Each number is 128 + 32 x the weight over its row's rms, rounded and kept within 0 to 255. Layers, rows and columns count from 0. Numbers have three digits each. The size before them is the row's rms in percent of the matrix's.

# down: layer 2 MLP down (transposed), 2368x896, rms 0.0306, rows 2246-2280, columns 112-167
# gate: layer 2 MLP gate, 2368x896, rms 0.0312, rows 2247-2281, columns 112-167
# up: layer 2 MLP up, 2368x896, rms 0.0314, rows 2247-2281, columns 112-167
down2246 101:174081143120140115138117127150114087110119143106156120149171163166135131166100123146135125143210165110132140210114104095141155068139080106102067100145035148138143140140
gate2247 096:147040115155115186115143132174105126118132116102162137141123137121120173119104071137116150116076063157091107101158107148173067114151101152088114152114140066114144099105
up2247 095:151134147181177145154090144107123182071098111123119094160096152116111152144143106131101147150095093160133159133167113139122106153109144115112111120140116067138103117175
down2247 094:153130107109159168122081131109149135145103126128162148144076112168131094159147125105096170123144081126100077125127124171079153138071120081129100122075140142121119151188
gate2248 101:173090132086127136107122093148126133130140126167089110127152120136107116130221083115117117127086118135087166134151193138081149175140157095101109175150122143096146156133
up2248 103:096131158094152133124145085128163140119142111094127145087161144124111121126203129128147143180091116151166199192164183108106126187140095053085124112151082097081170117096
down2248 100:089116111115174076070093116136144082089111109091151102105144131125089172077089118175153180156090138061133159130118126134118178122152189161119127151076102105164076176157
gate2249 099:166125178160181078130153089155115132133144173240125196134133117124092128127154099180074108094129121134086193166151076146143112131111134154149148177129149153163071136127
up2249 101:109145155132142093073124178113090115089111104087148114140126117158129179116117144075087139066082118045133144133119171135114156097153156154122121090089111161112159103089
down2249 101:171150161131127146101142115126131096124131107147076130127161148156154129149129111092138107179119179126151132101074202125138135125144129128128140094139102097152110166110
gate2250 101:156186054115111103133156121168126138134095174091139128137124130130148125096144125136134081101189151144150098034116156137111144177174121070095157115100143117114133050132
up2250 093:082114176137163113116122118084110116107158135161088156146098138155125140137126121099124182131093142106128173186130081133091120046077071140141116124152110187133106172154
down2250 097:153072107152150126052142105132125171110073106113140155091152074089152136129133122132047160210128157080079142124158089072136113133143151106060030143162121109135154094111
gate2251 096:106125126135101111140113117104075095134080147113052127121191149181165126154099124134101153133135109075086137143125128090126144171127140141103143174143124170135169046105
up2251 103:070096086076102137137115104172138073141122162120144097132151131185134085116055194095085164135198146135135092104085128102159113100149102073071121118119101133161120078086
down2251 097:099148148149126194088100119111131147134083112135077136171092162188085141151129124072151124150183117103091154163144166074200137104119171095034109081086092112144147134138
gate2252 098:100145169130180130109118122105138112136105112121135156150115057124137158089085081062154064144159168099129112102094169153097127133153094126115118100095119183088143134133
up2252 097:148118116102082142106131116091137171125106156096119102138127081160105128113119077136138103164161127137130067091058152048090157112114127138076077073102086113157092122172
down2252 097:124153176116150080136151158096162116105163154075163087118140140069150073162122146087149120118167155134154123158147167112124082131182150136072071133115112111099126088133
gate2253 096:166148136167183120115168123113183211121144169046099124081122125125135185164147106163122109155030087120148115169109115190148061104097109136175116120163074123101167106148
up2253 096:148081140202099128147110111153094057150109143151118135140193119144163148101149147147128130093173130107095105135185139102154131112136101137091098114100141173098102144130
down2253 100:120111072134108034104078163148106110152109125175139129166133144149145062112095168141083135164178188125084133086179121091103169112137080176125118113103120104129189153110
gate2254 100:128141129110099134127147143206176105135179120069123147150146172043144124179103106072152103095068144136098075143155114056176075172121154068114098131171147171185178126111
up2254 098:090134149131106150115097101192143150091135156104175117143150135074151123186168155131160185148103137127119125162151110162127095176128120087083129086168141210146110123138
down2254 094:111145134162130136119128116114122165078100124115104174122124115118130092160150149120084170088130116090119172135115098109127201185130160168084089035095132144139119163103
gate2255 098:127092100138126125108148166148146095097144105122096128100134124120158162164105131096123139140155169110181155174114116080101102071104125131135155108155174119139128068080
up2255 097:137118127088213134122090104105148094131118144149101175126119107093105175147107164109146090111123155088168168137124087173174138132074115136179101077147091091079161153114
down2255 099:121101158151121153142076085120068158155142139144128080184101138160169143162167106116184054021135180131141155152110097113119110163154144193135087089175161174144074150110
gate2256 104:122117146163139101111175153129191112087111132125156181144109179148144091147127130140144151106135134083146149117153182100112145147140159064086103111135116115116129099159
up2256 098:110156111109154163159121119151055161115154146152092101134178092111129200145164081108133136121092177129129156161107113134109131124133136147125181123126090160121134166145
down2256 101:088124148102167107138169150135086116134144098125102132138192099123165172129140214142152145073156070121172093147099104149168125096192185093094104183135141103156156075109
gate2257 105:109150130167094107104119117131133195163067103141112138134107110111133209139115154109086127091170137100121166188191085119148115102145133114105122110135109142168171153138
up2257 098:122182148138150118138128144116153127151096128137116102084089077061108229170089137114112147076142128112109098156192133108129131069145130113104130103123103119141139121125
down2257 101:091158168096147137092206108074170153116114154130216080121144154127165126143149180132093103100168091140088054141134116150190136136161168141150151111118130123145108104155
gate2258 095:132138165122124165182191151131147085164158169126128123172114128083137142144102115107072117104120126146183098124108117118154128121192095192123180131126119148133165118106
up2258 103:143110109110098111095128108101105113128141115129100119137153109177094083116217107157132162148111111089119125154144111123086154146100099110138151110163116108120171088139
down2258 101:102132065136067089073124101119136161155095177115105157107110119126146147118112138103114067142150154093160136143113108158174123148152083125140148094183183115135118128144
gate2259 097:169116075181137101112103105111102092147165150134114148134100125120122114097119174094200207146196157226156114137072131163101079082038184083146101168113094118093108097146
up2259 093:089108192090132092164130101085079141103117112120138094170170140150122168120124142090086082125093102066123188103141115172138150150172163179118143072153200086140084184184
down2259 097:100116179119124166144066120145160166112114145109171158141124098077130137133139132128089074119092089107114084144139110146122146114121090185133080121089148138129150119136
gate2260 104:135109161154139099182090133110127072140117120089117107117099107103132101134139092152136104127088100145106136104103113127118172083071082122154123129127112136155103158152
up2260 103:172152094137058120129103101148133159117130158152127105104117159091083125102165194111149085130145136105112201135096139174132054160144154118192181132120157138154133122123
down2260 103:166133174113105078122135133169165179116092144118075158094135125152158126152142188121120174133158138145082144149178153148073140130126082122146145213107098089155165115127
gate2261 107:082135109121158140116113148141124186063062164143186133120105152155097094126117099106094103133111115218111072127096127155061121096079113118164125106173123159109116138131
up2261 108:049165146098126136136134147117103161068127080144127143083106189129099144131123108164158136135094125175100131121088140092100125121130111122116122159126181161120068145116
down2261 100:104121142138137120109101112162177128130065080208128132147159111082088146126110135179095178187126135123149133106073113116134130054138113107087060182068133117161101104102
gate2262 106:137102083121146141164133157090167133159178187058100120114099162068174094119080117161104134147161152114098154137130121117079153103175132063136175125098115091103092093086
up2262 099:146108132102145091080145119143102082109127092187154088122160106181067153122156103079169107103085073126135121143138159181136115171122140164127119115139134147117206155190
down2262 100:095160135067117205090128162136121229119134101083132106141169142185109161141094111087163165144151064130138165128105165074098110079103134165173133093176082163172140109100
gate2263 098:140111170155138159181119185182137093107104123127127137144117123168156135095158152110164131088133157154122167170122100142126139074143104116141134113056173102135098117177
up2263 093:083134105111169131134095137113145141166161137112123179131137182111150122119075151132172078139218121072094182158187105125153118078148224120110065099038109114088139102115
down2263 099:147107150138153153105122115158164096149161117144149139106059087135140117095100102120033140133146150133089140077089107158180162126081150038051144130113093127116141124116
gate2264 100:129093098086241134138126099114119106137150128071125180134081141110108144124173100130083157116095113163036078127085149119217150137144037116143146147176078145117154124137
up2264 105:119065121129149098173129162058111110106137177119133144181107117051123161094166186190101098132106125178068110067083108117163172133106179104125139130130143185108155108114
down2264 103:143104145066124140087129098128131120139134158160155134177113144128152147118191139157126144126171122182089132106161133187191116072153134127079162168094041145134141103165
gate2265 091:169145085140119118108093143163098120163208118110147155103147103173112150114152106187086187091134100170137177078127130092186117071132137181163147167143104176136158109113
up2265 090:137146146118131184123153117065143163062082127163099071135129099107160130148120088016166112122177143121124126129084146138060068175135137084083109136191117090121149146172
down2265 093:130100187161191139126124189133169093066122140185160115146138069111101126170149129162109113180161118062148116113190125067192132044142131137120175112142094132175143048108
gate2266 102:151103185129138136103184148071133134142088101149145101164160128117088098070175126111174103119172081129126073159108126100112146114119108136123106117114183102097106139149
up2266 100:141133142101160146151158084139063135105216125179140084191166067099125172126091101170134178168162127072114158151118101158112217103111190187135115130116199175160082084138
down2266 099:150122130140105084099106118158056099130133130158109130121117106135104111116145180118148164147167141103119135105147099102089136182120088154169095105195114223168111176123
gate2267 101:068112157099123114119101137099115104133126107083124173155151129144151156131211142106138064101125138153148159142139096105118103063116189123134182120154180119118126145082
up2267 096:147131148180092176120137140148114187122210183117175103151165127137119069138131189149194086074086150167127152119141113166175124103125097154188152170105139154141092098087
down2267 102:089157151139123176118156119134110116144165146110122128108140155130152182117109186115134071141146138098122120162150157131166146119069103147186158080083116129081078145142
gate2268 102:128131165106122165123122065168160132107108124114049116142181089117131149127096159101176163117087129108115158083157074191148120123128103162165150156083129140140139114075
up2268 102:144166166072108182138077080140185091141117101120082165104142093089124126142130161104135139086105115112154118087147060158156119088103133136158124196116165134115176096087
down2268 104:179121156093186160158157132112188123087122139112096156096194144126123138148175114133168090100140125079140147130142130180143076118144169036172148092122153162135102131142
gate2269 092:113082148172180150102136136143135086134127148093149112119117182139121094194129079089149150053109092134136106082118128170158117139095145120062082163095110140081139209137
up2269 089:147127114049102119156147128088147114133115112159108143158169094147171102076140148133128162129111123143112119159099082089183098130132118119182158116117135074213161044154
down2269 095:103114115124136162158158103129123090109183125120069123127136102104116147097151156145157112160134105132095146138091084112095137118164131085191173132170106130157116073142
gate2270 096:151136128155098073098083128084129141105065109107143195129114160169167073143117109193161130070156099162172142124120161191094143114152195143121137050154086132110163106152
up2270 098:191077106140116112114134132129132120100055120136141148141168142131172092123127124125124120134176120146162135128174145167086095132138139149113130038167121183129145052182
down2270 099:181098095125049151100098143120090146145188182124145144102120075116075102168134134105148198097070112136120118130109145149098112149116115128098124116183079153083147094154
gate2271 106:151157154135097117109130084134166117057142141130096157105121189126150133153116072147181098128161110118097171144147064124146184122137155143084136120157138166133063101155
up2271 100:059104147150125101091161081192151065094109124149127095104122138166116171125081112107165131120189108085078197101166073134102120136123127143104185122106115130170078124102
down2271 102:092177122166105097181112061185140158114113037131101139163111149135115153169140100124133086085138079078130128132096132108144177120137151129124139126123187166150097098146
gate2272 090:133116125044116054146189111129074173160109153124154129134124109124088088136165157143140101103116140093075126082149127118133101088188157163058140099210170102156142098183
up2272 095:104141207075103089160164108088153140202073151119119115193155139099121126106111193137097092149138135093099094152151163101092127084152139071114130101165127129118118153170
down2272 094:181091127170074096152170099134143086204096132126115126158144093095042135134162117138088049153156147109135040118192065086156108131134134074116135110143082117108093063158
gate2273 098:131128109132161169155139172087137020136116108088122101193085098122159165113111136111155144099142187126165159153149160149091170108075077121107133129092184145103119115187
up2273 092:120074184085157147144157152138142044123131151098157101159101095166105139127150165163169138154123185148157156139148182141125211112104092149129091108137131146087125151134
down2273 099:111040145156120223194139087164145149157138121131142098145168135116167126192096126112076131130150115076065150136105171135180132194134067083064120096131183104155163181065
gate2274 094:146119177180138124132131179147078072150160160177109137087140111135128099091107159116153119182194082142165088164107136143165183068139108091108159163143105109160102148153
up2274 093:093168127083134126172101093113152143075101074105120077120135157171150131143135144170158155111154168106130115143161134153146164176143147127112115143114126114074096078130
down2274 097:145090117102074148145176069133141158105105122150121125083113076122113121124165117083083160180082157084093083096132128124136106127142074199141125106148155122153193160088
gate2275 107:139093126175128108152098086130100146119180141120139077138151145143116110107172125089135165148148044150152114148134170142107087079153109108111163133110167118112155144160
up2275 099:126143145154161127130111098157130111142124184129135063114127148156143118152152129117129189161162065087141107155175170204114058098106099117144104143070186149196104147094
down2275 100:085117185102156169108153116071178137123130111138086202111199161164143115170111137109088141163172150108134181088145114140174140113107119089074160153150097156158080113186
gate2276 101:142089189165108068159121186127144135140135124155157082095100154127074157123127137104108161120122159147120135175037070101147112104186146075116062115164105149146116083124
up2276 095:154096168172126082116131167079111109184114148102073141101095088150115083134168120092166123153124149131152146155123131086119125118127124140124126156153132132085126146167
down2276 098:142069113188165113100104139178173179096163149124098142141144138134184113108188143120172114095119197075167121130119121171183161130121125155143103161079000111117109113092
gate2277 093:171108108170147154098152117072079158156128117117151181108091108095183131142153166136122165124148071066189137111106126111140156097138076100124143114142149118141119113132
up2277 090:179135096144112160080074184125070137093110103102154199082093084143174081166134105154119227149153122065098141128069112128203121116150059124159150130130114144125103185181
down2277 093:152065112096108077142130122172124120143046155133096127143128111114170129201122155174112120108134142142104150091134117078119113157156139058170115120155114156138128080132
gate2278 101:196084193143133169092146092160114108154090148152169109113098142105114141104169167181137124113085125095136157178081126107176169129158129111124158183121137063166129144130
up2278 092:125093154104149203115095091135151075146092155151137156138144113167173117121156148138174120104144147088147117181110113140098172150181180124060137143123146169129172076166
down2278 097:113148109098134148175148068153117103121098125157137147106147121151133137113129101151124153147126110122115108195109149109162112184147097133117126176185114124088116100161
gate2279 100:166096112122159086102097085141140123151136161120140120091197133108149149130119101085155132115114097131101077124160112092165133119202148162110156141228109078108136130130
up2279 105:136146107108155166080122115112062038107127150118136143064099077157149107089160152091103130114121185103081126097161154123177100161200136106111095119192088111124138170195
down2279 102:132129175113104173175137229156156154142128098129168135183140136167130116126186080142094098121139140167102127134083122134141075102155120112179128186164157206164147094102
gate2280 105:152104172147141090128165131103100077152127153127107146117127176156116113125114161143146137111081140166160096145151096147162162159118119138107189133096101141176117170107
up2280 117:109120116033135223206141135096098086161109089141100103100209122132127111115173110124151136122103198106110147160102072122105095143052110156106154111153122109191104131169
down2280 104:086166117109134165139145124166073138174115085153124140185118118134124137143157158104161138099073108164096131150066131110078145163077133218130145197144123149142123139094
gate2281 098:110157146117087126165068176108099171111191151158120126146199120120115158065096137112162107125085155166106122101177118126081159164099178091123173124088162116118197118163
up2281 102:118188129103151148118134131105143139132106105163129130088080114163115120095122092150125051081124163153091157149137138151180167124137127125117182145104143118096128140112